{"norm_eps": 1e-05, "rope_fraction": 0.5, "bias": "none", "init_std_o": 0.0204, "beta2": 0.98, "max_seq_len": 512}
Each number is 128 + 24 x the weight over its row's rms, rounded and kept within 0 to 255. Layers, rows and columns count from 0. Numbers have three digits each. The size before them is the row's rms in percent of the matrix's.

# gate: layer 7 MLP gate, 2048x768, rms 0.0201, rows 417-440, columns 576-767
# up: layer 7 MLP up, 2048x768, rms 0.0193, rows 417-440, columns 576-767
# down: layer 7 MLP down (transposed), 2048x768, rms 0.0147, rows 417-440, columns 576-767
gate417 100:120136170120078129134153110116118128085105129162082160126121124116166117067121130147125140134171137138122158150132112112119104157121121161128134159162091130129121154127117112084135106148122116140099087120127130140144119118138097131127126128188124151160160140137139141165133099144124099129117122107102115134154165108099123096110110180108115130123131118136102145104129168132074107125148118115101159102100102125155126163148138152096154136156087128128147161099115121119125170159138096111132122106147217136119134136139118119124099113151181133113130102130101126124119159093154130130
up417 099:162120144099158141137072155099105162147127109105095087120156136122134147120156131155126134120137136154149140122114161123097121124163151105130150123147130135121162142107111119136137127125098119113133143148120149140102145133130157125180126129119088137133106124164162140110119128093144130141163196156137150143119121120124137095089149099138109100145127098126113131141139119126150151134132107104107089126130120161089159146145131115119081136168146112126147076108165107169095137096070133103098155135125096144179132142124147102123124092094132152160141114151127176118140132143159166131
down417 097:115127098168132136174155123156120098131130145114136119086131106129151140132150140089131105140118058111132108133075133123116146167129172140136208136166080084116136099119142114124163132118146131140136163131133171125169145151076128132132120139146105150123115133113151096122084121107119124133140167139112144134143143170117135099158139106140125166118140157147143132159125134213142123156160133083095111123139123155145157105069148141148134171162107149128140092133106130112086113123144188115087146146148123126165105118132123073090126131119134142158160094091141131111119101144126142255
gate418 100:105146159160112127109140146135182101169092107154122169150137167100136108160121122119141122107159124111137135123150116079119090152155139138082134131168120172059128107083113157140124108144158155179155141142151123149140127111143135110118121124105118105180123139118124083127120144161109145142125126160167143117101139143112169131129102115119172116124191094135115099141138130138160126119126122111153140111127157121108180149152137141143116093141111116134114109090161122088122150103104154145128160159140093137125124100130119116118135124136083132106135129124154059131117137089152133138
up418 102:127124135126102144110129128131116110094085166178114149134144146136150154143150114104150118133139137072108160089139119133133115186067166131104159202147116139098127095126119115101129125130157135148172129156149143151113120140142115131102156102122099138164136131146145105131048150110139118171126094168122088124148125131135127117129132144139110111115149128139131132134146119126128170147125118122133146089159081078159131123150152105133141126164107084115118147120144104119121158122113102081079125139126134134136130120128134146145125108184148118120178138162099077147099095130129090125
down418 102:139130179100158144094134168131102153096096094119123158167057116140129127113141140117106145136128125169094149113138098151136149155149114134160132100149132148117114123109122150143123105106121112157190141118126128093097146127141139100121121115140155119122141129141137153122108128119109086107125154129094161090153150156112136110136152142085128124160130186120179152170133102143143128143123119167114087109111121128096133148179081112147125091122168130109131157125116122142122120162136134121093091118107159128141096118101123147120076107109138145135175124122182124113134113119126104103
gate419 103:132180109117126098127129147162138160123093146169154105133108146142137130142118110157096112161144117076116137123136113140128113138124054169148128124140136113109105117164092132124115125132068098132146135134107146137111123124128140100129144146087142107147127126145139129154130134158078129146136111158146161156072120128170120100108139103099103092100123105128117168109131117091108140163135092096124100111106129165110139174128123157139145107131122132145125109114150148092098148123141149154150158151144161162119167140095134130155086103101100121146140140091151108085161153153126126130
up419 101:114127085171138145144149095135127113126104094070106133108105150126145106112115130138165187168125116103128108163137110127076146124108174141089114166112146115139131109169097113105091126122095086111155142149156157167094118145144173110112114148140147170158129094108125137140091147116092169115135081145139187102154169139120122150148115186129137111145120124107132126081129097102155133070160128080124097088120116084168123089121118162134121091107155141129175142124145153140153158126161130106170136154126124188128129101127149162134111106127141122137103124126110080100127129115143153123
down419 101:142142105157175156125113133099108145105130137146097123147117114122128114143116130109124130152104158154137112092161115126140109137161168159149147098132104119159103111123121089097167125129106132098147104157120091104124120084144148128119128129107129123134137144156147114131157127128107179155157098142124122108204159107158098108097148133141143115113149077148131123071118126135113137136089121095136112122145160149077150168146143105149155169110127104120156107112106140092108096103142164131159109135130176130084146108082099124188143127131122188071124149154123090162135141128141086126
gate420 100:101101121118094121103097112101128143127132143192116145117111117164179127050143126132134118138133139129107124163134132116125145170136131102143115131106160103088091148157164107126145128089146169138134115126139110082131134141151128140109080154157162157099140134094151108145118125110098100117124143107133113171172133131141138195148113151159171118139073145101140179103171114091130125092125194125125122140095134129138136144127120136099102151140158135105151169135103093141142191123139168128143132124120169126138180117135122130119126102103132115119171137138165135120149186114088129168
up420 103:093109149117145180067110134094125123178128106138150146145141141114145155105122152158145137091126131087072142135141149075109149118103093098123134163107117156105119129137151099135123142097114127146119111139126109145108115138108107128109140130182114103096094121147171124146151134077156173124096151115147133149156153148148108163129144130104136103170104074149117111160187170126119131105144128147064120102137143103119082152079135169141133163124138097111129159164149135149106105131128117153107117134127109103125177140134077073132145119140135144109129149168137147121158125134115157121
down420 103:148090111098083143125114123142158125127098116120114150130123132151119115157142125147127122101146095176126119160147109117145140083141144135141155164147123108145061178142120109146126110143141117111118121084089123129108106180117145095148150133161118168131114155137125111149132103123076120104165136090143145139126153090162133106138086127101113137111126110134123153199146133114131129128140089160091121123123155085171190096148120161119139114123071134106109100107110106114151111113128126178140114121108139117106113108120115154096108101154150074128115136156106079091161091123099150158
gate421 096:126158128143147148136157171152149104085106094164132175122141129183151141123129155168112163137150121132101141092138134111128167129102074102101121144127152121101117131129105160127128120143147092128102135117108121156124114133134194134079139068081109142127104070138118130114111095130129142103114082105149113114154123145100145137139128120103120090115091147100127117139084126130131105088109173105150125147131100134127147129140117103136114097102109135140105153090149106154128111148117131121134146119133138122155176134124111132105114123160149146125162101172148104130140055121118108118
up421 098:145153128112115154125080127105114133166170123145148145100112113177107135115105112120133139124143121121122126127127133103160093139130109102111091128135123167145112121125104130180159140127120191100124099102104153110140152129143102102134105160117167082108151144121105126121136176142121152134154121130128114117130073087086141129102085163094133142145116134131097120156137090129123127090148172146134121128136126133127120108127150118110161140145147110137175163102125182110132111125113130108110108113158111115139054145118132134168110129126090117098127128106105146159120104141115144156
down421 098:142147121105140118141155127121110138054104121130149162135119132115192149119121111128112141121125139123115140120172168150110105110136167089139145124166122092146166114150102132104118130080142115123139154129141133132130167177106147138096160131120109189116127107103128132112177086126143172102144150155108155131143102102097110102139099079172121149125110169131116159110134108133100139111129117103148125116116132137145151124145115107118118119149095145107130129133197122118140147122116128120129109096097142135145135135147113110071164157139160120110084166093124168116121130131139137127
gate422 100:144132108112128110147098097120157160118145134150159109136119082138112117110079143135118125106132107158148120104140154142110121142137092087121133120103132170178090156129109155111145175114131143126137131137112115130129111120110091115114167132103110113138112151121147158137134150155136127139120148127153148133093098102133110113116196114122170079128121084104105162156093148123145121106125146098118153109131123193136138109113102120117123116132121085121097102116154122153155103143166175186180168109147142147144125106115129124141113143076080142144131096106135132158128148162125144120
up422 099:096133173128145154128131095089173153122119107133135151125145134130159141100124118128092146171110097131089146142131114141110147127136102115124096164107127172098124114130129089181074136126137137120101102108130146158094173135121118081118178127140094154143128131183111131117145103128146168115122109102173128120102137181115138153113090162075087106164135111092161093111126118091172092130120145123146110135099154157150117119105122143157092140135150135145197144093118146109114132148102107104132138182108108141135119136175130155098124172112124141131089095138112174152142149158150141119
down422 099:101098111084128126075112152140136108124120148123139116144125106105145121139136107105087104135134114135123156162136126111082090168098134130121112139088128150112108103131065099126161122186103124186130124107121123144150103127151163126136109114094161113128148121150151147105158121154099137085104104134125132134093151146182132160067159168163121165127150112117120117158147112126143124103100172114152174109124136155087117132121135108130161109109131094121104127128136121132147170144159133145146127084145121141124123106144114113137116091129111128124077120076160114140115127132189103160
gate423 096:109178136108144125106142135131172131104092125131146176181133082173139102111103155123126109120130093127138141113108158138155131141086114094111121129139137138139179163065147130174109136150137102132105102132090147156086105165177188096083082128119112117146089104106132161129147110140109122114107123092154086125137129126151134112127092135146172113103128114116140144162122082113102115140133155161118121128111104107095131178152080109143130133144126124160117127140150098108154143136111160135139138118103125139118112121144143109125136089121130132132121117149151158174100098107150124129
up423 103:121106105113104145122114102147145139140142119146170111148101133111090083143148108138120121157155124110142134152165087120118123118125143128140145142142105140121114125125107140114138160108154133113108119118143163154152107099083149119121110143138139156126143122091136119111129113154126133115147117087137124099108163096135145137172151120147087135145150117126040123114110142100141106106128110147155152136122131056157130114153143158132086109146121100127113119139127173094132115105120117136116161142138131121109090155154109103146094131117125123116126132108122128125097113148142083136
down423 102:137163143098148132102149135157133137164129092107094150123126163123155136111141146106119111160094147135138111136171143158154127167110127096129212132124120124112139081130121146130147101124089120168141118074130130101123161085102114135112153126124126171050101126130104091137096123103099139132072125147149103129122140133139143122161105115096154171109125159179096102151135066136093083129110112140093112177121134093116079100098159150100128098140103121106050118160128147175113139086143150113130140086143160151102133068128135161135144088146123130161125149144127143101096098180125138107
gate424 102:089096107158124121153179131106121141175124096152150131162125130144132145126118121137125083128141139086123136112185155122074138128104115168122145137175126156142081133127136151113130147144120142133122175156094103134119158159146108128142127078159114091076146100119120118133120100110135152134135119159103166090134118104130134139126146152081187129114128148101121142135143135154160160108138140095133141139125132174124178116092131109133141101146125126110109136101146170124121121121072140108136105138120150144086100153123128098139121168121136133172151161108154160163148149145114138136
up424 102:130114128113176103175134128184141134099146094118087132116138101145079110112126129110140135153118137071140141142126118117147150100147117117130125157113096165061116098120150106155136120148117107128111130140133123097152125147170134086097137145129077137131162140156111124131125140118122156140136118157145151115107111162119120118089175099134163086139117139141085108104050139162126137158137124142147132137115078066106123138156153107126151123109155172140114169117136123108134124125086086133183199097139090116210121131106125117118145130112121094105069133077139109113123191126130126113
down424 100:114135129110134091147131144126076140091159074120144130124108095131149125125127150104137145143144154123116143086100180112100102119179134149154106085138118113129112097150148115166121121122096138104096142180130113094141135107130119126064111162167127135113150121122130136141115150138139106150137122168134120075137096158122156100149113113172123180095154133142094114124085111151144137152083132137145137145164128202092108140130113129122171126154153201157151102127154117111091103135191146176108149132166144140102127159128128103153132110129127127186096097146125146134102126154134102119
gate425 109:179092114103166156118162171089132074184133122075135104196104141157131116134110108166115118120124095106120131113154111128086109135136140108109142136129127118112096067101087158113163111126132125111136149153129088116144094132118131134151106126139133110096149158083120064107155153114071107130111134103125149125095148104145115103151133116147183132064128138096129188101103144139163139149140124129161136127150105151149124114145123081107117115133099148097135169139149146116171182091120105105126145165051084111110125131159115142120136143108153088107120097118180142110097139150125144154
up425 103:124105125146136124096113102124122101137108140122145155156157114117119119121142134121126141123112132124127088147133140136126134106146103102143128122153122102145102133144107134128130143110151104087146131132106106124155139116120150170154106132141120137100112126157145137125133093126148118116074155120152155132149126152149143107110086120131093134117088129111105153135149140098111184148136141133086162124125105106181135112126107129161094107115128128102105098154119135148101112097129083134112126125140141108170109113138116130135124131091131140135144183094149145124140128124133110117
down425 100:124114112136160180153150121097147107135123119128133142082113138180131144166163107158149072120097112146145139096131129109115081165137143117156115100118129150119127151077097116141136105126135123123155152116114085143127080120126141162148129115141132118138141134149114104140170163085086118158127098117141170168073110113169114093141124088155146131123110104130150109140102181136151130133140100113149140114153125092161124141161136159091113142170115130145146138144157147165081125144142108198100122167070082116144141161096108118113149155150143123146102117093118125139145133123148159184
gate426 103:099098064095099057101165101110157151133120125108130088126151137126178110123132121119077144124185132122130140167155147136130119151094080166070090135142143107116134153149174148130137114123095139149155133121159103139074127152097140103143140101138141118124130117154118122173116101130096148128138112146113156135115141142143152121145138137120126085146165130102073117137083082128148099151154164122095103135126134137091146127141113114156105203151128154147096102088130099119132198071164113128115154104110138120122134117133139166113096122107113125154123119123123098114101190137180172160
up426 101:137108111161120151131086137126136119120126127092099114127097146145096156139114129127132109144109108131117141099105138130149119136132141132135169117165111160113123153136164145135103131109163108092135145177079107147121122134131155139102121115113099148124166107131096115122114108101109151107114117127110136100102132131164138149085105086092140101085084149140114115108131111133113095144100124111178181147145148111145120097123124152104109101118132072144132102101173137176127110183165161127120116168097164096081117145129114079136125116121138128093093145156151132125120146099099104121
down426 097:150125141124158125138138135102113137113104106119114134117112162095119145144119114123122102149103065107160134140099119099163113081094107134134090148127097140123114117099152127106116189088149119140129112171128102146142161106157147106085153095111125123135135105171104147123174137136121146132126152123114098133055132080100135133107106077093148107099116129119163128143132155115158107133162153119129138169096127114107128090130112109146092100143112105122122126085127118145140094124124166173112094160128155159170159178121177099089122149151089136135142151133141139113135150129140143204
gate427 097:174171147100106108132164112139134115133111089122127116154116123091138144098123122159113165115081122146116151135110134151107093181147093110097098177076117141139085156139140125108096100161154129118129083128129093098164100110066139116112117119134127161166152158163145134117119156139116099127154150108141154121102132162167156115125141148112138155117126089115162119115122161131164085134143157131069152146087170143136136144098102105120115122194128107176140107121148133110171111134118095131140113139142149153084135138130145153127080142117102138137114119171124086155110133058070153119
up427 106:137158124166197137081115143141078153149106104097092065134124107120169167131138136123104123084143137106080163104153105118115183131144159155137138123142079092125094096138173138146119127126142151124112121139147147117158152101161143078116116160143117106123111120111124167113095086093153135112124104115066113111160153136135109149142130119087118109103101142112136152088152134150126108143132133113118118137118164143132134174127138113113115113144116186131119140176107071119127142108136144106138146171119137094110133128090105098139137153163111096165128122114108137128109094082114131109
down427 105:107126120175153144122112119154126107139136095103141118121164132131134112145147131127093081165166115169154112139136104100121115136115154134139185129164112089130117122158127149108146100139113117118110103094115111140101084124142115137112115140126133155084120086085120111125093112134115128117087116088131137093145098149124154139129141159150087113122082169132135139063123141119122158149139107123156154097149145109114079132161133161094115123112127153104075147131112101101114133150095124145136133144104105138127151111140125120118137144087119136164162147132120117101147126133114157187
gate428 102:116116155165113080116136158125110174125110123113120100141148130158181103128147087097184125110103123146097160144108125136129129127138131123100123142128175137130119140125118136132141097121162143144143129139147133158173113142099134142073164099139118129146139124163149107135136125106108111130156145112129109149065144112147110160137157133130087123107151172194138143135122104125143096108093100119130155184115151123117152109087154164150133141117145107091115098083146116110147112147121149104078129146109175144088118104116131126120099137140120141156128121156088096113167141149127123143
up428 101:104159111129144150116109083133167095153140104123154114175105120169092144156129088115108119112125142135138131137124091080154103111095163104115136114146098152148141102124120113127140129131162135105112086144147141114136115097150133090125140115126125120123116164115119096115145083153132138126126106110101125107148118167139137141086115135142128103144109109132087098133112120125132123141108170091119149162096092096069189153144113109112160127132129132125161116117128159070102096122138117153152140128098143130133162130107107130129147147153138121109115105156140172085124154169128149150
down428 102:117154145146171114116097144171133128089132084151113140116162107158138162110075133123108144142144117115161144115133163091125175189115166120129124099095138131141107131121146118074145145106114134133142156117137107153099118149146148134130091167121140069076130111118149115160073123060181178124125113129101120140070127094147136163144122131132122145077158068130164107113122127140139113156108134163130139129079108135122110119113125121150136133104168165109117127109125159179122097161138158111116157131129123114123150133093151102144132132144102160092158136102143160122132170159099103086
gate429 096:109115119132141130110108116157147125165105131109129147118167122110143135179148114151073132133117121118122157088096145151103106163094099152078151092108139129144127127118119144134140126114135115157139105124129136083122121114120119137121149074137101113151162152128083133164183093153079108161127122163119147124126133117101113115147152146095119162116120160137121131137112094125127130172128142123140180131133108143185139115117171155154116124115144153100120105095144202149115139109118111088127131148098091110148127128121149129117099125090136108128145191129125110133161131133148137136
up429 097:135104127137099134111124129106120139161147133128105144061111114091091148160115139119102173096113138134146150136105090131132145131115142162169128072082125112146119131125128162127179126096093112111114107117127163122142117108102131168134100104125157145143136102163133135147163108136143097146044079141109143147163106106122102125158118117119119143157136128114110128135100125110106082115143099150132125150150115141231130132137133130161087105127153127097117102150141139120096100102143154108116120153171144101139136100119123133136122136131118113088082108138115105149102138105140145125
down429 098:113130147135108164166152117099108130126152105122088122133128080110123114155168128137084149083150121099136064099092145142138099126122125082156127103118157103133085119157155115135168123153105102086111138167156165162145119126106155187101138122129109140165107071188179141106136145101117097170133114114124130095111101076082111154160152134129106156141131138154086112113128108108133129133152146134163124121106119132158171089118120147119127143155126158135121124135159123082086097082158149119120138166157172123162102089127152100086137162151110095105083135157141144155075123123134106151
gate430 098:137123153118150157102142150118126126156160140109144118181118125175158112130134163112144158128134178150134126124120140157123142111175107105117114151135161164112092134082148117110125098134137134136125140130118163138134153124104132124188141123143140121157108149143079117106118121094098100064113175150097159160155140097202135147125174122156124137158126092110161120109148120123099132127141090125116120101141113146101124170165114158139145110127161140087140138141124151140115153111146126096190062145119118116107121117139098108154115138091123143140168129107136114118168139159144117124
up430 098:112153104114109112091161149132119128152142153104153123134105079145142138148165142132132116097157116139099103144158131100132124083117122140145134139149132141113175083088149109149128115129107107146108127143117079085114141150172147096146106144121167115111108154160113111114107126151096130123138120156108114146163120095158127117119134144185112105148154111085118131163114113126151078159099145126135146126122109155126143097152155136072127058146106168117158139066141158144159151145111151132137138114131143118096117214150121143113134129123121132091113149057135116169152099160127147155
down430 099:146142135149113115130084160124169162129130159165128130144122134169145147148185116103113162103136177132112098122122147151119123121186148135132165099198151149138152168144119126122121128118170152119125108149121194154151130145086101155151128149124144116097113158146121128086110172123109180169096178129123184118099143161147092131128070099125099105176142155132161140114178133094119140110166122154140143099125136117115135111127137138158161104131191084100108125163114155135136135088127145120144138116123121107142122157131118114145133138138151136135166102101111093106138119077112114099
gate431 106:105104103124078101104118139112111187170134089098091114107141147076089141149100123116151119131158139114126118146146104146144142136124115127107138115103149128139098160121135140162091137129163115140138162128122103112162134151150121121149099157127141111111128131125193123138170117121119135104146107166153175120106128096104146077141145106130159139088108189156127130119134111111155133163158110110116126101150112172118108144145129131130138126112122135141128149127100125095155114082150150135147095136131163121136106092143114189099136143119140140127110088087107084102147124120110143162
up431 104:099118140119140110070125109122069120120094119173176127145118125127142142143125140099143149157126095169133169115122111114110114094119137120096133087153118150127143173127107156126149155088141110119155104105091131124067135133105119124134136139123136137155153094166135148119120147143115072100073080140100146110083120165107091133095170141095102123161114139099143162102138156152146117128129126119151115135091082094097126151129175142177160106106106130159132142122119105104122146100135107102142118156158133168146146121097149166124135137173180127138144144135121114128113143118142139124
down431 099:139112125135155113131134124090116149146141135114139174141120105118085144165165149157130149126139102116129150111128116099121139164127078133112095111142116147110144162092123108117141138116156171122133126113123158170132104093122122109171090176119127113152110121139126175093112112102110154138134127123117121118098113095131131088157102129131151133149152135157129103127124131137146144134138135130090114125127160108154105149096166164136094115121147110150166140117121143147111145157153113089118099143143094135104149130128095098126086172112137116121122116131126165122123126133127153166
gate432 099:091144121114078097107129119117106174129161089134155104162121134105105134160084157167103129135115126146153102065127093145156113103104128143131122176125177103110102153102143126117121136092126119163140125083124144068105095124140139141161129085132135132095135160138170114098105090139107118121105124156142133100148141179078149137139107178141133107108173109115178111130096113098103117103083162101137129110129139136114110114143093075124140138114125112120115151064125134110135116096126165150155174128132118090172115169131151136148132162106148121105046161137136121105154137124136175103
up432 101:110131156104121097145139115150111136115138158144123103113141132082113140127151109172126120130122152140100105150116100113132141110127128139048141139143125125139120133155126127134133123134135135096126136134144137121164170100129111138151141099147142116102145171168121133157171153157124150139136102121100184109119150139110129150134171127066140162144125087155123102124148082129110130120130120107121154136192165107099098108104153127113131106123123129128156112128119167150090121119117102112123098103157129081134141119109122111100126141081128099071074123108116171097113132125135132108
down432 099:145121162172166153105107160117122122143142106130111205142121103102162134157123148149151142082094120108105104129148127137150133099113094109080134147149160128152100142116098118078140191097135149173141146118125163154121159145147134139107089147149171115103129130129147144107122172126175105144154132108149135136145164121108126120129096127115109148118085124098153125134123133124092129161140098087128105119170130132107155136136139127148105097114164144077153139154122131131124143098148117087127114116082163132154147168159109111146134104101132139072118105110100090114085101139130095195
gate433 097:136123132128077131131140157122121115114101128112128148118179111140095126162157123097098092168100087123161111119156148152062149174172109091176143133135107159123121160134110140120143099154122135155165120158125130117148113172122130124129111098151140139106117111102137082127100105135168136098141171128110159156113138127106136161149113159154124144122136126106058126138118198128186135077134119107128147163147114135131113105104109136126078155121075124145157112108147082155126145127126103130090144134145140118115139108104147187129156107158096076160174128123099167145080115098160146106
up433 095:112104090136140109092098129151119096160100113127176134158123175101113129072140131143104164137141121153109152129109121113133115139127138154095156153160136147143141141128134149112121115133121150138078117120147177144121161111119154190163166169189160142140159150112140119163139140092147149127185113130122144105110184140135144112121127106125125155131119125110167092114144084106161116103111149100112161128088114095114157091177157129114117139121154140123155116122153115108071110061132140145102138141143128130129116183129154078122151105135122162106164147154146136128120103100123139116
down433 098:151149140098124136120117166160116116147132130143162180127159112081162151125151152103173144158136075150180171144117199128143085147152116113096123145130120148125136148165153169143133128149131118106155170131101097143111131126133115132114122117112194112117119116131152112136149115114127134128155169144123095147106095162102137092146130132137104119157128122122044159122083144131115140125140108137121111190126140108122121165153108099105102177146167106136161116140129104161091112131093110157113105125099113092135184167139115118123134095158142130127125146085110199134098147125113144119
gate434 101:070124104188099137140169170130142159103162143167123126146120180140117111091158156098129143135186167124088118128088117114148098096122096101112115116084120122139125150121119157093118178122127155161133151130106127137154141105134103096067151129079118135091156134126126160123087126168126072137157112130161120147107118113107146110088118165087099133143178151149138093150103153135139089102145123131155092107133124105134108126118139136145156144106148140124136110160160139122169150077134134137127162182147130162133119149144103128143182185118148134124081160121134142133132132115152092136
up434 101:166099130150109129109165136145092136140142152135119195104102174144138127165122100124144135132077156133072139121120155117092165124179115096116158143161098091120133142073116130123175093097147093156132145096117121149173183102188147099089155128102141116162105116112116151160128142139137124135118155154159152102141171086135115164096120118113144121048111154144144144095112139149158138152134167123134158124171165102122107066071135110138142120147147110096119122157153102161122196115141120140120143116084126091117093144136151153127143122136116099124136137107083135120132164095126134142
down434 103:179120163139135125122142099160111075121101102109193125122118124115094160137159132144156108134109144126145161107103131168135109172149124107098117144099129156103112154134155114111161088128128119125132102126129113158135173132088143146121119132141171091119103111102142138136147141131150153107131150132155148114132162101131167121123142133099127113139115121145145130128134128135153123126121094107118150101152149157136120090153114135136077100161151073143134056105114135125081151126145063167139146099119149140132133131108159118131123107168136182102142130139103117124120091154104144071
gate435 101:168150157135135137134130127141142124117160088105143192170127087098177146154139105080167095192149124156083092139131153115127118129175049111096140154096150147126124101069168114128100084142130093126161114119171135103132160127156133153137114136151112142133149137148147152119133100120151152094120179151210141117136146124148117125081144151136135130107106128182115151138133123144147136144107120127167118101112127120122125123095179162118147107130121111118098171146125110119126119079092150125142147119098175121069097105142106128114120150137152111085097122173181125109189157105131127135
up435 099:117125147104088143151144077103166133064098103136084151102114108082095088120155125149171129125137136116146160141159092123135128111101141123157119144149084150140167101164107103130126096130134117131163136160180129114165108121105127151110171098140157144125132098155138118084142140150155147122067117147109113087134117123086122106140132140167145153138110137125114120131105080111159118115129164123123138144150096107141083101135134153111199123122121127128144141134174121133141125117110068155110096097143101091145151101121072160111138133169163108095097139131157106188118144099131118161
down435 102:133133145133157120132151068146135101107136132090139153116120139126153140126109127142133109148147104128178115157134139159138133101134101166142102109138128116110086118115109120130151144122126131105178118164139145139136124107132153090140160129117128082122104148166134179108085113147162165184116113144123117081094137107107137111116186099096091177116111141124170105121144121136103140138145152118145106126139127130136114116129134163138129153121104135115153110136134119175106122132121125120121148081162101091098110121113112138121131135159167136085109168076125166144114142122118152162
gate436 103:108153131156104140111104150136131113130118177188118130144153162093115126130111164131137166121107131109122176072161105115130138102115115118151085124132123129101124107103140100152112146184134165145129083117118088128118103137112089129114115153137086126169130151131121127186086125126119071095103039149139082131127134122102139137118154122112132115121128060103166116139160162146126131150147145090115128115126129109115145112104114168178149132127087125164126158153159158137094103096122106117160121149113154078124127076177113145129158125186136133113122147130087158119129102139146141107
up436 097:165133102094138125128115121100123129155154155135146153126085143151141148125134109112133096118139125116126143147136156092096099144112140102132092122135118133141108110129155126166140139138121103137119135112128137138112128141140099138134136134105154121159144089107079109151130116095145130125104142125185147109139167114132127160102155136159182076127125096094131110132116101156124118151138090151136106136065086141149118109149146151124137132111164147109111155110138138137100118134164147127139124095111104151137147095163101127120128119116106149100094163111098117111098101123098123162
down436 099:106180166145147138146119118126134082110105158111107142141122131143118139119115114121113148110160098105131155083094151139135123114120139106129112118159124143086086126078126144176132100163168096096074123095165076138111090174153127113140106150192112127162095177142116131086106117108136132124140114099107143142150138133143144111163132133098131139112100141104144113111153163126095106133119134109143124101136120103153151132107111134160171114166106127135109131156176149132128116103080120124129140106110129122106127151179123111156117119115128165149147100128134129165197159132147120161
gate437 100:173139142155161115109159115152110115122123143129130126118167105102139117113090137147171148135129119078174109118112143133108137110134099128132122127160175180139186127074140141152122127107117097139097113155178106114148107076136123146137138131091126138134128147138129144152068160132135137136133143150135142142096158117187129156152180113121146135118180120140125128135155092138121126159098125105141108132130134155157106180148120147115154154110140110128111104152105083102135152125154154128100129141138106145159156163118104119085110106119159086122192123136154150134130148153156177141
up437 101:101135153119121100128119136107101133096166091125111196168121129106152141139125108140144107110139103118113104066120146094153112126097117139115160104119121116117132100141130154106166124079135150119091182137162128136144162140127098118113119121099091144118137097095147137131129116111108112114131164152090151073094143159076086112126104088113170148128145119139162146135112130126097170132158075121094140159182156169106141093085156124122141116117112120131126101104147126164131087150148152124112086109144103155145081078133129147122136123156117179135145151101099132150164080169127154111
down437 103:128155142114127133138154116139138116154140126132147143175071123114127162158165095085152118125142117095143112102120155132127116097134148113179120145097098119139128097132108147150125158158106102145111148121171114142124156093181097098132146104149119149128124128178104148104168131149130134136122118127082142140145139120117119117142093115116159119118157111096118087164112115122120114133107118123144139130108154093171101147128157135124128131172093121096114122103138123185116134134115155127146092139143080125159121197084101118110128111130144122077096126093098155130099112139109145136
gate438 100:153099112120126162111156156129159121186114164081102103134134111147147095092116129131140186115121137166136126128147120109099130171130101130122159133106182137088073116145158130142193163131123130099132181138148150124151098158126131119140112136121132118086153151119122108142140128139144123146091141076133132156129133107078115093119155116112156131174134113103096097113114095130158120123136117093136119104110129153142139140118153070120152151096141133117144152126142158134157164120107175131144156134080108113098143125129127158113155110083156162081124114122097154132109151097119167151
up438 096:130148147087121127145161112119106116132126151147155116160094106103160138117154139138112137137151169107189115135093104119136107153123130167163149120079160134116142180116117126150100169127115141085133130109156134124111077143147122124121134183130102167134136115077131145126105113098095123151124122090153117110126160138136127113133163104150141142110096123106105159082138104151134093139139142126128088158130137142147094142108144114111172106111161136143137132139133115142126134109122111135148129112140107108111148140146135136142155118141105127131164143157174136143150148083145104141
down438 095:139164139141127126155158151152099109105129171148171174119158143135096158149117128126090121118147119133091124129151103135083113109163083101158125154138117112124164113125118152190104121113108130151126150093131137157105144106162173107080114105137104154154119150148120123104086149117111154123149113144112162126099102123173110178164122112143157138072144112112133143140132119159135176123116171120112126116174122136122144203153150143075161115164156102142124164116129096132110106112125112112118088144121142154124081179139090147123105148153153118165170117183167097089142134148137121106
gate439 105:143181113166109146137138135133086117129122103129150113150120118131158132116126139124071120136126099108120131143107127131125134151165146130163170156142092126124118164125126157130174153134104141159145138157101078101169074112144112134158145095151125157103121120092177138113141139118144157137114112134133102147140137132152124139113205123150132143150164089137122123128165170162156097119119109140128091151112140159139085114123081157135113117149143127094135110146067140081150167096150117124135141104135155081105133125125096116086101112120133151097113123132168158121133108158136128144
up439 105:136111120176153105172142075189139125144131122118123100133128128159137082109165130137133143117083113109107152125152114099158132090134144160134110122072127133126139117200106132127166156098138131110110132137132151141101065153128134105115086092121106124159133166138103132107159138132180163157165178175101179157076134137141126154159140115117106150108114149163139178097116063110129120130201108131098156117097127106143124158104159120139126125082126106126168148113122130159151120114127157141100137156154093114098143126147139130149129101134165131144137117148139155127110113100065166114
down439 095:140144122128144109115103110150159134111160146080112142122135117146084104119133123087162101095127054138161146129134115134140084115117123079147099146090136102115138105126102114122140097120127153164140144139158157159115134165113172097121130156099127135151124150156113152128127155117160152119118098135152108102111151157106103127155130168090140142088127143126140155138132104124155098109127131171143114124125121139116119142107158109109132140086122079109163149146133113139136122112123159118125121124105106170145120106123113113119128117104124075125112135148124150156105110115132149224
gate440 114:117133088185125150123112162105135189120091142132142112135129131143102137155115127102143149132128109132123101142098083106143108127161154111163120131103142154125125109125140101121117126128100164153116115143108094078162145097128142167154116122116171108110173109104128095136112105117114159128126124119045103141079131114057097159135091168135108089112117125148131158135093131123182109091130110111136151108142123138143093128174113116148138100095135114143130109137124164106160117088155102143102141110136141174150111152131164090136114143078134131116169101111134127136142090133140149127
up440 109:146113144143144147149158114124146153133109115123110075155131120149137122128173111119095105108157123105128110111081110095147126113142142140102131109143123121124116093100095141092135145136127094152134152127131133128169123086103162099123124132075161136154092129143108158142099151136095116158126116101121133114119147171078135117106127121150136086144094116118088126130113155167121132139121145182105100088131154121104146128106126142132104146130091138146118129094096101147133135104124131099139148133096120134160154125123126136130146123115197148075157168097145138194124119187132095130
down440 108:180129152138083172137189142106134121116145121097115171136133108136161112157120074134140129117143151133120138104150154095133090104152123152109127135124147126120131128127138144100147098124133140148107166120155106177150104122119140151135125138124116147156106134083136135108132127142105130115128110092126148145097163070081118125130141074172134148125132158125132145131154151144126158125131113135061150143115120137151152161112150125147121136160097177173110162142121125132157149092116089108146123119130170123151100108133096135120121100145142139129140187116120119162118155160089125138